config.yaml
num_hidden_layers: 8
hidden_size: 256
num_attention_heads: 2
num_key_value_heads: 2
head_dim: 128
intermediate_size: 704
vocab_size: 3132
hidden_act: "swiglu"
norm: "rmsnorm"
norm_place: "pre"
norm_eps: 1e-05
positions: "rope"
rope_theta: 500000.0
rope_fraction: 1.0
qk_norm: false
attn_scale: 0.0884
bias: "none"
tie_word_embeddings: false
parallel_block: false
init: "trunc"
init_std_qkv: 0.0251
init_std_o: 0.00628
init_std_up: 0.0251
init_std_down: 0.00379
optimizer: "laprop"
learning_rate: 0.00127
lr_mult_qkv: 0.5
beta1: 0.9
beta2: 0.95
lr_head: 0.00552
warmup_steps: 210
schedule: "wsd"
decay_fraction: 0.593
decay_shape: "linear"
final_lr_fraction: 0.05
batch_tokens: 65536
max_seq_len: 2048
doc_mask: true
train_tokens: 396600000
max_steps: 6052
dataset: "wikipedia_en"
Each number is 500 + 25 x the weight over its row's rms, rounded and kept within 0 to 999. Layers, rows and columns count from 0. Numbers have three digits each. The size before them is the row's rms in percent of the matrix's.

# q: layer 4 attention query, 256x256, rms 0.0278, rows 220-255, columns 192-255
# k: layer 4 attention key, 256x256, rms 0.0269, rows 220-255, columns 192-255
# v: layer 4 attention value, 256x256, rms 0.0232, rows 128-191, columns 192-255
# o: layer 4 attention output (transposed), 256x256, rms 0.0427, rows 128-191, columns 192-255
q220 070:515462506496501523504571479501485505501488538483506519543456475487495550483497536503502492495531508474548501535486515511439497481477482483550464533473501513510507447468490471479465512514524516
k220 073:543531523515464429465490507493478466508496491513522508470502500494487502558540476503467493516516542490482474458515469522511501528497463500487510483500452488526539517491502511487493548464530450
q221 075:474517548489515496543504487481500491487474585464505486441521506480462479486496511476564479530474527509536489471488526486507516502533477513507499511475495475468538530518534474496481507541496477
k221 056:508524502481491507479539536479496454496486471465495528509503490491484480486475453489468508468554473484491508527514486534521488480550503510484522479486495508488482538514513449504499519476499514
q222 082:528448547472493528534555482525481472464530496525513499505517504500483497502470518497527523474433507514502489512530470513552525500521466514512470463513537467496496488524567492509457493507524465
k222 068:522510480499539521489481489519526500549479537531468505532532490483507476488500492458481543532558514517498509471484501503431504459559482486502515548447475505523492502454498455475492474460516566
q223 083:501499507498504479514505525471501486548494483497521500523516490479505492483487488511464510496506500530537516503519477563484523505489494516498565502471471535482488506541517512512490503518487496
k223 102:459515535469530488504517469478516529518509509467451478516459451484480487486501484514542457489480511482522478492509522529519499512464525526489519500524462519472555471516434463495497545502504497
q224 062:481531481502529519486479515510498503518500493488502507537446511509528491454424508524496553513529574503514470553475484513538527461543480495513511475529471507514506544480533487501490521489527517
k224 190:525497486523513469481499512522479527494517499525531509473536515511492504567534498465480460517499499486497510488517499501470511523479502440514492471489516500495468468497474591492495481523512489
q225 070:500479560490520492493488540477541518501462501504491526462482495522480509511506491470533460510481448501525533487476495555534504478464477485468551456489491478502481489536476492538521513523433474
k225 140:465509519481509546510504478491520503493478497462482500553465475516527504446474513542529544467505475512513473531476534514495476484525486552475523527494514539508498524501513411495502519485467531
q226 133:464500540493496517536507485484523481484478494500471485522492504490482506441469471538550516493491526510478487507538517511528505472507474541501539539520492498501505517505501439500475504493473504
k226 054:523515455510488473487510519523491551544489490510480501475544496480487501532499512464478454513519451494524488504495486508482473520540526445519490504513493519518513501518490576485536519511468521
q227 073:487487526506501471497501496483505502500484480529548510489465508505445492466437502499497502476468496473511523518550464486485496524493501537539490513515484511534513472482464489539481509498508474
k227 110:517523494509505468488474497519494487460516514552503489489508495491484473546502491462475485518517527474490523485486463476491503483515493437494506486496513512483488450532499592487507513518521482
q228 090:486483517496532518539477498469554454503503497520457496508473491509530499467475473532549539498464525525496471530523505532538472480510495519498496530505495511490529542518536437538491550442461532
k228 088:506495467524497488455502505509494516491482486512502494484516524508494523546509505449454445494520481486478509476483507489464507523463502457522489447485504515494485481515492592481501464523485488
q229 122:491524529467517551510495495489545461490514494479476506528462502492505475450454487522532507514502495528524520562486541505506496485504472546507492503494502506486513534484503439526507520481491533
k229 067:536513444558533465465491509523500533499484498546507529480515490524482540550528510493470479497499504472473545464498456480473523513493519454520504505481493515492489496523470562480536483543484473
q230 082:445500504455497493512464535499492492536506479520523505488484495541483523473532518539540542488530463558496522558503490502489461459528515530512476529522492488491490483563472513494541517528444491
k230 089:518495463508485487431494495506490498452501485531490488491549499489491479534501477454464473481480491443501520481500459501478503516477482468532495485472511539477502484506476554482503475522499476
q231 079:510537518484519499479515511527500465502494481486487519486487503503446558471505539468534439494516462499516433471524489509476493496487504485473510494518514460511496468500487488514490490498549521
k231 069:479515476481492483522500496512517517542471483476505510550476501498516471492502518543478520507524542534530466479534452538518473481489547510506508525517485542465513510511498455470468485469490523
q232 089:474534545486515555503478466493526455487524517505490515548462525471520518474485463510525518516489486492521539532539480500497497513545483501548517495455516523496502495459532460479447514482529526
k232 080:524479465562489450473501529514490541494498503482523511453530493505500508523484499484464478510526511478505509503507482489489530525488511462519502471514524477513446461520485595512514507528488453
q233 084:468482478490505514487497543492536488495480497563470493542514523457538573521498512521482492530488480473507483537520443466537522517529457489534512448508507519538488504466521501491492518478502511
k233 079:457513518473516496509496486489509493512437468459524508524503483524466503448484508537538501494499527508505485486500517511477476506478528485503501515499506505486472466572503501523508509484530511
q234 084:482470530447484534566519527457510502523471494478488499473520519483485525460472515480490535514482519488496517497490454497533527519504521510497517500480455534503498499466482482500489523493445501
k234 079:569497458552507498445476561516469503457480536515482524453505505498457509537551465459487469512504516482465499468520548466473500505492468479485498456491521502508482505484495545479488483528537535
q235 087:491516510451460489515521523503492504465465494478458498490512524554510503462543467500469537482490483533495478475483462481528535488497546532529475493482489486527482509512488492529533527498492503
k235 090:581510499511508517497505531517475521510518496525498511522522470450545561496548497515496449517506484506522528475465481499484510500465466469476499521519516529479480446442518512497486456529489498
q236 084:479507507534459458463494503557461491526510490484523522477545499523479492511502478498512478527511504489537477477559475519485529532487511474485521524509442504498469477449502522476492493439433492
k236 088:473502490495520552543523506474541502499491499493471475520462480500507486429468479531519503496477520530495464544519490493527492457530521549493500514502499508491532517556521410526466487514469515
q237 077:499501526518493463492560475466535515498504501540502522511529500467511460518496487483487470487533501492484504480529485506531554503433509490503516513484525506497489502512482518509513478464497547
k237 083:481503492481491515503525499501494483525501500440503480509494494517490517441487488541516500483489467531522459528490493497485464491495508527485493520534485475456539506491520435498505506495455505
q238 083:520499494485512419448464486521549504529534514515516480500499482491477524540509461477505540483473504514522461507499464513466551531507490504518480474465556513523505547458491494497448484492466486
k238 084:483507509473485523489484542490522500484457479529450512532512474497459456468496533510517508477508493472537566474472534521545460506494533518517572472493487485479492492511537529501497527467477495
q239 085:549486451469525505499472485520488498512480564464498572488500469506502521494497526431508480532500443552492483464511503497491486510482506506540486491526493489492504478514513521512510495506550505
k239 082:441489522488477510509509475508529489494497483485504487554449535498514488450489517551524523492494496519490531545472499497530474485522501520482510514518503503477490533493515432487468501466492487
q240 081:553456491520544435467492527494506525492498486505487499534500525487520531484547480488520457502562473483515502463499521531485493504479498528480494473509488517498460477482492505495519500487462475
k240 083:491534532467489548525556508467520465517496517499498504545518498475498483515517484520496521486460503496489484484516485521533501501542525535477504546475535479479515503515511437518485514554498509
q241 083:497500492513515441484447447517545514488473505513496467450485486483491456489487481517529486494493525522485493492464506514493483477485483485455477507500546468481518497498533491528523509496503527
k241 086:482476473506502487496488499476502503527500470534504488464549507535486489522497525486483482502482464503494516509488519484472547514460537490505495471541483490472476498493506537500483489488539442
q242 090:504506526497460494524532488525496499470503481520543495479488457508477483484447465512515510475529539494479511512531526479501503503466521517516478524496523480473501482500505460474477553503510520
k242 086:503496456484504469473461480516493512529524493499465521467563537520508502550512493468470483515488494475502527505500484517483515494467523452479487479481543498509452476496451598498466490491530496
q243 088:482511502484518482483485532507545471497456498472464530475487493450478506466461487472492518514505481502471518512517488500526502522459517516499551477497546528481492523465528491572484526493507507
k243 087:503520475537489494481473522491508487478513508539494544484499526517504518511541499496504496489503510465483545518458455471522512512479505446510536468523492539487434496508478561466484467525536467
q244 085:560527467493476485473497467525486554505479477494483522495526470491452533489554507495512480486512464508455469475501476511524496485475503508490496486524541447506493525506519495461507462462485485
k244 084:450478506517492521506514512471512493566508500473485489506494523513503510473479510533552507494509518497511495519502525516495478465506521520513513539509474511503499510524535449480509499496456523
q245 087:535499531522494492509470472512516503528471489533491494461511496525481501505537501523510487503537468508518513493514478516504471512505519515493498525479559450462525511509515496531486508518513543
k245 088:495497466476482458512515478496501490498456485473487500536507541476556488508461505503531517492502501529555459527522500514497491520519504519473475485551490514511504513494563468476474480463471468
q246 083:523480476485518513471495494514494518456524506515481512496487535523492443509512489492471580517523526524486479477481474559505521468472499511512485507523498521485461469497472499495541501509518459
k246 081:524477494475467520546518508493502473553505531499460492505533478465523498477515491541501463490475443524525506537460487477478462506465442526468536514486494480509552513448501487520503484470439491
q247 078:456500511530487488503502522480512490548503503517518472474521516496487503456490520504485497504430518484507485513459487516496451505455465507468509476530503516537517484490483489515488492545497500
k247 082:444463549472531488507463502505546492472474503519495507466452488551482481530521498519523532538523509494476544474504526520490514507511540520545527497515496504505522497541519491504520531467501505
q248 078:493489535509477509517507521486533511473477484506559469509510477489457495554474503490467494506460551455475555510497499489497498510476494509490480476502501549497501485497468485483480511542467485
k248 078:522517546486496480528484506494489494497493525491473530433510484471524513501460490518496506515516497479487521498513524475485540516472516472524507478473507511502508490486490577517497533505560473
q249 076:502487480491491472476493517493461505541488439527483514487483533495501465458571445528531520502468477485503496469501516521496492512457470489547530489506497487466465462514463495474477526479558473
k249 076:478495500496455531523470479472508498504498558471462505502507475476480462468507479483482489463505473532514498536458488488498505475508526515466478554518509535524496522528562494514489535520500468
q250 079:527478488452514503477551492481521494507493450527462503502460502531530510506483476504518548527517527524570529496567523467526500517523547473499522515466504513496518514488536483512507512512559477
k250 079:491483549497467447520452472511477492459484516513496513490540506453505518473502506469450484500488510485531454480468487494470512478470459516490487463490470476505482491485469542479519500475493487
q251 079:511485461458513522488499533530509537502459482473506488482493486521498500504491436494517484489484461534525459498501432491422463552471486499504460541498489483510489518530484500488484486499463504
k251 077:492512503498478525484491519452498480502457456506460537491453508495486488469478516523512465530502535458497469497516497507517503435535493520533519476511525533522509561520498471511524500509518521
q252 080:483481514504533491540488475520541500458483506479445488448495503494481499498511486480554519519527488516492458509458486542490478485500489493575511515484479451513503497518511509460531517483485547
k252 080:491511449515464516478475518479469505508495535514561492518480524509515491491507545507488475518511484479498550552498539495513519506532431512479483463512503506475521550495466477511455503523488499
q253 081:510487518461518519506547493493514489504523480454501497516474495507509495508495480509491525475546476528503457520473499523487478491541538535481454517495530507499503537511489481517485527481510530
k253 081:540509479537500471480473511508458499496539505522522508488549497471501496588517503473470463514512488496494516482492478491491479523475506448517518492480495479498504471491452579492540459551504495
q254 084:467496452551491486459476511554460506515502529509523493478551531463525443481517513540525474487473538499461478468538472509495522484513471447528488508517445457518459484522504513504479489469512479
k254 081:452468523482488542527523502474533523490478492476453457464495482520497516458474493505516496487492476536501461504483557510501482469510484521497508490503505536514500525516529437505484523474484510
q255 084:539508474481506519502501496557436521527500519531459490481538501487496495500509461499436501525512496506505537491495446495535498549551501463466465493487558505501486494515445505527556469530504512
k255 080:442486469485500519533507533502504461485493478471492484481482511508507518493493548489529513495451518521520523506499496494456492474495496563494530504545514492485531529488567449484486490505484460
v128 096:510496524508478500504517505522529484520528529480473486431495520512483495524543498508502436512502486526495459528520519519480464509480508513543474517499526456497531471516534508490514508521497492
o128 096:499519491470498481475566459518466487491542484488448497468554505511532519494484521542510479489508437537517473473523538470528489543509504521464479468489458513478525459507483480463499500505461492
v129 093:479502514461536494467510463503491512516527494524505502529483474549527544489511505492498517494484473518529498507516480584474469477453474493532514506464467483465509467470525500521538512510529426
o129 092:542523468484488520462504500504495525505473482471471437492526466514470540526508519507528505528450402486477541501490519525485523501443498463524496490493542484517507481478507520513504462438561485
v130 107:488536511482514457487544497452497466534469533494505485451533528463510486509503464522489523493558558521531551455498527536461453503532500497506478539511511483485533470503514484505482533477466487
o130 105:503520495462494483487503515518484532521475499489492529496523535469509478566482517492511517491462513498554509495498479507525500486490442515515474532487569458541565463505442502496519494479465496
v131 102:530541514476521514552494499514501499516475507518448492513518531465485528494489482491547494533514477559502495499516470563518511528488481519492501467453488508516474507485475511478467490487503475
o131 099:533513500475513517506497544487551499507503551524477462529460510462499503494487516442496527531499510511469474480495500517503493497556555506492491490486448523487476483486519527489502488447447479
v132 107:516521496491544478527540491501473536503467530522500486479506485541527496519505481506505545490528487490505488549554577518572513518475486505522491514539465513530494492515504504482484561499486515
o132 104:509528538488481512490492509531479501500519506485470535514520538501507493488499461511549516476494458500491434482506513478548461536539521489521502473504490537502541485498460491498510503508491484
v133 093:565511485505527492459465487523483524455525479488512534498504549503467533464501472518512480482496486521502548454472518481463442531540483480516528500476482497495532507462483483529463535490490491
o133 093:567512438526512515485456540483495488535464521510485512507506523490465484493529494508506450499471572504521532528494478502493491535453472455502486545506522537510522480503488498555471496454532547
v134 097:540508495530503521520524524548507514527545539452501469477501494463468503469532560478467480522481490500489504506479472456491495524489498507483512488497527508515499502520466494509521476507526514
o134 099:483505515520517481472514480495493493514531488502515491503467502495541586452510494506473499507512473548499495516512474497518489477483508535463489454505483495500493471490535448507518511462492475
v135 099:527530536480554521562469424489540505537513481494433516481522511520482493524530495497500536506477497467490483498526457489507497467469497504545491470498472509520479487519526493517511495464511535
o135 097:507501519474503529479516504499506495462509536445469451500503513474464443527514487449533538525464404491505517500478498522531476477470516504516526467495476477547473477464476521518492491518588515
v136 105:497488574503515498488490499481520516543511505496492472495465542420451511482472540495469502526530518488511515466540469548455492538490506502491459505493492479491473468533525491485486511474505475
o136 103:492485524459499520493520517483504496484482516494467461479478549521486579528504509468510521538467517480494499502499503470515491465517502516488487462498519519504492494504477485490499498457543443
v137 106:478485519511477507500510485488512511450525487516500522481480431512444536496492440507502454543464445492462441473523506470525470486453498505532450522463485527475546503520535489507539496508510518
o137 102:520524504501476478516480464498478502518479493491513515542518490520501496485517486518539496513554467514484560537504483512468489496488515476523458526503477481455529447484563502527494480495538535
v138 097:492488508491475504486514560522497491484470516536492534511544516515544519481491503485520500464514527497466496487488482561517548526539525503538502557499460477480493470501492497474490504507515464
o138 096:482498496495490459544461512479473474496518481447517512516553514499495519456486502514497486486487573497476451483500510518518537553535497505486530528512511498501479486523509515498495503476505457
v139 108:474489488534521486493472491483488513551571477465544482489499489480515466521513512483486468511513474487538504495472495514444461485508499522523500490473477530477496532509515489505528555550451480
o139 104:509501483543505481471515486532489497493512499529462484503540493515534483526484461471458478508517484482512551473512496470526504489473514497493492495477510534518493512507511484495528508534510503
v140 095:500527492503448518528471498487512566503508476503491506477478503521488484523519504488530495482481485532464530466527515466549476495482492513494537470516522497515505527458510495502506442535506474
o140 095:515490519495493463500512456503508499502506534528449525525440496478486490463493491510513507517532548481492562502506529493523479487488517520476493515515471499490519499498528476481509516495477511
v141 103:497499491492475551465510476515534505462517495531485513495515511501473508517479458495465531503481474486498520518497481506449529493544510512519536455467504544475514494500506518485504507487522460
o141 103:469488507517475519491557529490512529503485499488489480481503501497490453560524517496487502495505458475495530497503514494456520503450508499482559475510491494521478491485445486498502507471520493
v142 097:507459471501497535522525501490438485480508508501488505479524502517499527504530530468495526509499510513497534495487455512494508490487512508448468484505482515487504497468494499487518458496496505
o142 096:506479458483503542498541536502507514510504498491518450495437469504501516557513495473492510520537465461489506499511496531491485479428502503530516494516493431520499479472539516470527504483487505
v143 109:506502537562520541503484537472539536539479515495477520465495500475483545480492546484485512494502484514515491467484511472502530507518454470539530530483467511500529509487482495522480503498530479
o143 105:525505472490504469486475518504527467517493495507474489518468506509506537503519475473491486492460500477504498489475500522529529534516503475482488510488510493498534441477471476529524478422491485
v144 098:540465528481535504473491472478528480476510470523497503524488508491522484458473500482502496545553505512537495533515530517510494513534550518506521542507465541483474537508467496501518499511472488
o144 099:520483490531492539527493517505493501502530466498507521507511505506503524416507484507465471569493499512493493486512547480477489540497505511525537450476516568458492471461428480510491541495505476
v145 088:495529537524562462511458484502475526518531517487545529481501472535472520488441503503509496517488566519528493548464493495526494501536494509521489525506424467526497477489488504507476530472501496
o145 084:518530503538539472458473502504492470481532498489519487523532510489507505510494456476510491501485545514505515509471469516533500522526495526509482515494487494496502466499504512534485472443534548
v146 106:499556509535533509497484501534478455532522497465491484478502490497492501473454490543530481525556541496532489511505517479482476521517532497470467491515537520521461525497485487511516508510504510
o146 103:495490519517501515514515478472487494525508453549510487498495514491508504463486520450473533489537479511511502470488517467466466485483514482478449500470546486457483538488486508508508494486452516
v147 099:500533490482519477518481508529511439523533448492502485494519506515479480481524497492485524473518501467502522516455478483488474499549555489482486480518506514511472547496491493452490521533476508
o147 098:425456501506480486523526538506533514475558484479521499508513508505484491526510495447452534502502470493462478463475509481500486486503526472462540473485519494515483551519452508517512525529471542
v148 094:480509513449505512476471480539493485457547473496487459503487495546468527500485498539512487505487505478490506474493493457456502542502468493504510493532511503466514527496498501544537551456465530
o148 092:542477478464473525515487467486514521500518474491495534453560515519482543504504502566545471508486495543498522536481507468489494492507505493481507483489498550505502520496470508523492514487511509
v149 110:463463469482523550535469497499496504495522489521443497464445459465504527520517456483470535532531503507485463455505466509484503514477507493482479498483483526485553508467528509479518535480473486
o149 108:522521463464516565485484503508498496456486533534472461508490516483505520549512491505510507519527433486515482498538495489496497500504527479535528508517532509508535473442524540490506525511534479
v150 091:553475467508494556503483555517497521465522495512516504527503499559489506513469524504500491507498459542542512508467460532512492501557494523466465469501484521499529498507464507532482465499537508
o150 092:462501495516469551493489493481512518468515474485479471502506476500536479496479486478466434527529511517497533485496496516506553506522491493453496501491449535517485512509555478491507488488526522
v151 112:519577508508530473495508481495473485481503483473480529476538472469533543531478454471456491498548508469487462478487491489552472492491478479575488510513479471474500484546562506457493513536473459
o151 108:462495492518468487508518493535463459491483461465504521507551496515459470539494500494511528497493487473506491474494522474552486511540540438509529506519493492521519469526453508474496483554528499
v152 088:518468479493545519483481511502489473527497499500438482541478519490484467508479489456507517486500531475530513517459480487495508531469486472480496503496485504507489474484490486482512504470482508
o152 088:526487449538524570471521514485481483505502504482487509488453500498466515492495511473503509472489416481525445461505511508520505503491493523518536442500520519519507514484426529452508509536533459
v153 102:481500532448532538529530433514518487481540523510504496478441480540474554490502484465502509490457427512473479484531473482487475465504502486549518528539487507465525504499554493499500516512506495
o153 100:543532492465457542499493480491537496505493496460475482521514497536488533506502515506538526502501431513497486489540525505484502499485494479532474526516498505472555477518502500512526509533559491
v154 104:484529496513489511562488487485506565498473468519504488492505559478494522527517514490523543467464472530496507496506509495501486504524506491544495456503523494540478526454473505502521459528540517
o154 101:474516519480501489495501480484563503507498485492483478508447488471506485533479493471498555501519538484462524532455528512529521488516492474486472508495532484519499531498518505527531462481522543
v155 115:472548535509508474474498497479485557509440487473510504512525492465490440515488513498482485505514533492512541497519534451501497490514478507546492518462503497507512506541464489468497524509509509
o155 107:440531502528477480494502498496493528528514513517502536479527505496518494479479485526458516481453513502465484472502463460515488489506491504524552498504526543495512492501485483536493481486493477
v156 101:518495501508514551494547547505528485488456479456502480485536484476515521497481469494486486450515429545521534499521510510516490487480478522495520481444484520504495506490533507524539517444486493
o156 100:557484535493445509504486506513478503526470480469511515507538511501503499518485504487475519507527483475489525493504503489520514464515535492498447517527476504528511480499540495465520487444462498
v157 089:465501484468484530466488489510515458505493483524487519479480485522545492476469534501511556515518489517525523484461513526486447464529485500514512490474501531477493485495496484533504449534482506
o157 088:543470489541482474508503496503507534518493490471494479520467503501500399484491508489518525554537491479511524495484533487499522534468507499518505509486507484545497451478471467496515500528493534
v158 102:513508537467468501533513459538517541524504476514478467487490519509477508498502521529533447527525496497452448452502480527480487514486514491531499439528498435517524485521486516515478471518453521
o158 102:545510499471490478502537489503524504495516536524480461509501488497489509449509497543512497510502544522467525510494481504509467493494539495468488505518457508506519460511515488512493494527494502
v159 090:492493469545527454488465515463496534512534510495499509464515478481497496517482456527499473509489522475478493528567511502487485506507507491530439469495534483476513539494545505480487587462499537
o159 091:479517445513541494491508487476443471478521470515483483476543522516549515548510478536522456486495487485490505521505485489489473484502484482475481439494514467519518479519461487497491464441492487
v160 094:485518503489484484465460507536505515484478518486481513502498465493501481517464501487481547486553486482482482453507513503509511540509539496494485531504450553485527461511515494463490518467473453
o160 096:507520500497478508490471522480436481507497473503485510508494508506466503547514481506551529518506480459506463477519503486509494517512516478490517474501529519506505487482481536495525466482479462
v161 100:510459488515543506528491499471487507481460537469511488468504496509483487516439530470538508442455472496487496499513532502548515490459485485490459543515477509508470472489545490515500548520502504
o161 097:576478560444524493486480482489466492500466492488502547491482517534510543511492502463498505469506463501506489502547499512518458472553479518514447505503522495468502481484540488477487487515502469
v162 108:514483492549534492475501481496461481490563448522515535525497468513504494467500547535507455517496500507491523481505497477482494461527472543526489497493462451512492439502514492563486467526495458
o162 108:496472538542505483515495479478502490510503541506481504527506457508500542447497507463485487508524547514486516511512496510487490492467478475478495500534491546500494462490545487504490487503512520
v163 105:513485440489514517511510496532466503469501496465549501504494497467483477524510489463479535527523462477461527488544526532511499485509483520485438501496519487499461475475511489517501489508529558
o163 102:510479503542513503482478512518525512522493524517506514510529476476485438522500503506473503546528499500513514532528480520521516473502506522489484481502492496531518454482562503506484499524512505
v164 107:498519505517515473535489477437536499472502482533457545524527542459549454500505500482473511526494496499459462443484516542485488516481533474500486486538471488485485522477510488451500551482502530
o164 103:453485483472524508508485551538519501458499518495469492505483528487522460553534493516468498521482478517494485518510522513528492517529520474480505460512500529500515489528448481519504489462504515
v165 099:526515492494505499483492502542495507462536517514495518522523505517509495544508467475510484522471513469507496494497500550466518523507525506499513462447504505484493524455554504524487498539559479
o165 098:482488478447474529509468503483529508526507480480492491482570501503497487521493489498572511514491461475511482496484496527506471531456481485473520491503528528525499506522506543520511478475571500
v166 099:513473501506512440549474525483466510469499531565541523493527517452503491473522526524479444525498520508530489482511526535480483499549488511567527567450492501509511494451487491493470521502501459
o166 099:500517490493536498476495500512484493505502491544498502471499484493520538503505519527479433513444499536529443485499493512515478545514440513547513502472525524481500510499513500491475499469506518
v167 096:511451530518505525497490496503441508542478546474501460445448470502543486514511492527520477521513501540473476504555479480523489485477492505515492536495475468570521480475516505510521484485460468
o167 095:559489533523521521488511466520490494512489517516523501511482493481522484447486515539482471507536544528519512497483495470502508514497511476514498513503496495464522475488554493508519503537508510
v168 101:510475484499502490505526479494517510488481573486454520509495539519559530515506483458492496434520476535501509505496461495490498476460494497467485517529502504509531471480536507474503499498522447
o168 102:506472504492500516486536528543522521463492511501498506513478494498513450551491511519472494472510476522481505508513498506473518501509528512524487548522447471515483503473506499452483491557507505
v169 109:511522543500506502514522488467462511478505501517503468510523497519503535521525481489522502498445522537484539497509497468497495498518461486517528471505516484493517524478489492484462506508499455
o169 105:442497469503479478497492478472560491502493525508480489468535508525497497531500503520499513497495533476483520491518508491518531513513534487505518542519494454470534511497505464494502518481501505
v170 098:487516486504479477546471476448486477412484507520523482475485484469487479501475516481537531522530518462482499523525499466513517490489517495483509484469497485497491507509516493483471495529497527
o170 096:486502505506543502514517450509518466491494505537516495484474468513503497475487517547490517490531515478489480505500503508500469487543468527537558469523550510478518509495542469472487505578520494
v171 097:481456448515434546507529478531504526497434510459480529495495530517537550510503462538504520532472467512452484482532521460544493523526490513496455480482506490495530499490499492494495494551482504
o171 096:451478473489474524480526477550531542496504481486480522538495529449511489455506482533497458523502533476465493536495491458504493520484489472541536503521524497514516503508566505523522490523508516
v172 097:521526514533527471502496486455482467501501514484503519472465476497491546502512533487484501489529495504515545481498510475492518503485507499520505476553509498508475511506456505520504485526514498
o172 095:474485537496488478521510475506495500507476470504519552506490467541495594531493462491486546490522525527505529487512489472523476508494498514514484479501507523475500505492496468495492525498526471
v173 086:525471449482448463511485536502506494462537491513489517497520526537461555490473489477498501452536519489472509510497474541509509480544482514531484487519464473511535501533491494497525534540479461
o173 085:519483475459483516495537521547557516475511491485541526540494490518486469509498473518499462525532530508496519501496496483471467526524517497531552498521496473527511499510545521487522539531518506
v174 101:474506472526513500519525557469541520442493481483494504500484523488465469502509485455485548474479533476487517452490489504475448492511473500476500523541507538510488521517506495498525467492524493
o174 102:476504499502491444503478510535536504504484528476510502516422492515500479557489497497490526491530566515525520524511500506521524475514424515485471556498517502499520501548489507467493482522474492
v175 100:515541509460519534531550449542488496506528506531510517503517503546494528497527493466505500517503495557502536497495498476499494500498472463526490519550527464458500478465467498520511491487459499
o175 098:471520531472498486490500508491455481465488487499523490500541525513492518442483543518509543481500469508492542508494491530493532529428488483512489564484485454507535460480473443529521541510510522
v176 089:461537499492496523490558512477522487482480534488547492480496537504473458477516480467532505485493484528515506507515529503463540466541520517502498504458515543449453502512527496496508475496533523
o176 089:458505502482501497506510520465496501532489496499505511487543487519502491488503507483459536485489515496474503508513507522532528467506460521483472492530511516515534480510543462462517520483445472
v177 107:495547473510521506447505520530469483503512464490577479493509515499533479490459543514523490479527489494473480504500516494489517485497537527510483461503509494490515543497482511562459479524511494
o177 105:513520490518532476493481487471462475468511483483518524474569507506556499459488509484463539472511480482527515489503494472530505496568481490452494471502499534521487470483481441529496497525500489
v178 112:474507485478487443482535452523467522491530501517504472501525526530539473503482441521543505487518502512496483522489500537524532469503516487499536492508489504474465480530482495531482478509501511
o178 111:485520513544503485512493531529467493467512519541507563517566491508462502478478498504499518511529483528480521505506531498473514478487513482517444536491479514487475514510455509507470500497500522
v179 101:476465497469563511486494511483468505494461519509515456466488508489492523530465500466485510452498484501496505490495469497525525491535551482478508478475462450513523521495483494467497529488522462
o179 099:508499473522522530457500523545554487486497526534503507499460462505515496550495490517482457483514513458481429474506546469500503515580512510494568508519527507483545512489486525474526476532559510
v180 105:486497521491470509485500509484500540527493464541522505527491512526523515514522499523547511529473524502491507542501541527513519494465504510541490469488498492474472505485508491466521536450531511
o180 104:487539533540468463494510505467462485491527514500499539515529506518499542484506474485523550498510495488493497521481502509486549515472512494487452462449472477487525492487486482511518489429526496
v181 102:481517496487519485519437499439509511499518490507518497513509496486478480530492480485487477526531491489498473489485462517520498510490501519541484513477439479494502506470505509496510500512469466
o181 101:467509512475547510480489515514463491461514542526450484467505513494482514555509503517494522514499498473496466493501457499521490488470481483571540493519540562502511494462481499487490480490498499
v182 098:484477505414507488523496480467512480514472522516447523492485484535483501504493522514530494458523465529530511521466528463472491492477504523517532454515504470516505511499524507485497482481479487
o182 098:514495446457487486500475511494538505495481491497480497484543490498476457497502505469510483498524487519474483484482520500512512511565523501505500540507491502521529506480483516465511510527491516
v183 098:508489504495530550508467464489528502524477502490504448514514510517504490509506446519507526534555504480478492451532416547497510467463502484468509512506500477509473500518514514493475508492492510
o183 101:494525502550494552531498504525507477438507529478510458507524499505487445526472480514493563504502482504515517513507499491482520493509529513477526541481460515505514515495475476514495518558520494
v184 105:522520523551492499488544464492544502493524503506480496453505511468505450473486474508474477529514524489527535521493491479487463550533518467525526482523478488489496469520524495481540471518486489
o184 102:438515522528539490498542479511531500535488478551530468495494524477512504456472521506509504519540544510504537505471514488485492508453489485480498468530532502511491493540486474517520506501494510
v185 085:540503531460523502516489488510506544496473481525535469503480512510459565477487500473501484435503498515507490523486506543496492447508458492526492467476455481508474500493463472538497516496508481
o185 088:579517514439493519477523516492506508508495501502499501527487513503508512482507487528518493509534516521495553522478529511516506495536514485505496496496447527486468494468472473542496496496538499
v186 099:467532530487489510544522473457500495482566504479491477505527491520475487513509492502467503480515514523531495475443481484467490471555531511443486495501528477517515545518525474488509491480475524
o186 101:469490492519494523512512486468518502491528515488508458499547485495514496569496489503491474492512497521486480498496500518477482509498516513476524537493506475472536514513481501494538517508472526
v187 094:519492494513462498530493505500483524461505508467521560494536504464507486501495496528493510440491509467459520497496482472511543492492510511528514491464507501548495468487522484519557509522492531
o187 095:491475533497499494500474472494496528480501515471512503470505510484511433505486515509494496472489545498515483524495495494514473506490493509523540483524562547533464545499555494489494487558547494
v188 089:500530529539545511486523506474461485517512523510533557473498476514472486468449507537470492513520460494516526492482425489528507516493500484459485500528456524544468500533526510496533462504472487
o188 088:486466493542527506510477513515528518494451513480521511537502513490496465492507503467516517525554490529498545490487433502522505519508565503519501497516493486497452476494479512513489519480521528
v189 103:519516508534522505442523492523526507543498530464486500481487484469531525485479498521501528503488517490506463527478490450474455487526506519501481480502519440463520471552532516525482476499496489
o189 100:501513508512507446482537483475484522490518507476498485486543490495501517453501531529542514487495523506515508505482462490493516482509498493445498516538480444521534460528475500488500492498517501
v190 106:498529543475484501468535491518511473472496500475478498482505481459447537507499447511525462494557435515456502483473509515488483487481544490515531515492500523511497490562476504465514502516495534
o190 102:536494473509459491528517513514480496524485432487487482524549472521474487532503496486492499513527538501467549504507550465488518510509575464449514512499502543493508490529501469473501515469471498
v191 099:500510463554475511495524506493486518505505553484512526518523534499523512513472452502469478494550480523509479504515501455495460540518518522455514502527497481482509511475492501505507509531520487
o191 097:437510487489491529479513488537552525513500440508546539505469477470521525513481516517453428487489532530506522504504467500528482513512479510462505500514531544510517512541535530496514493475493481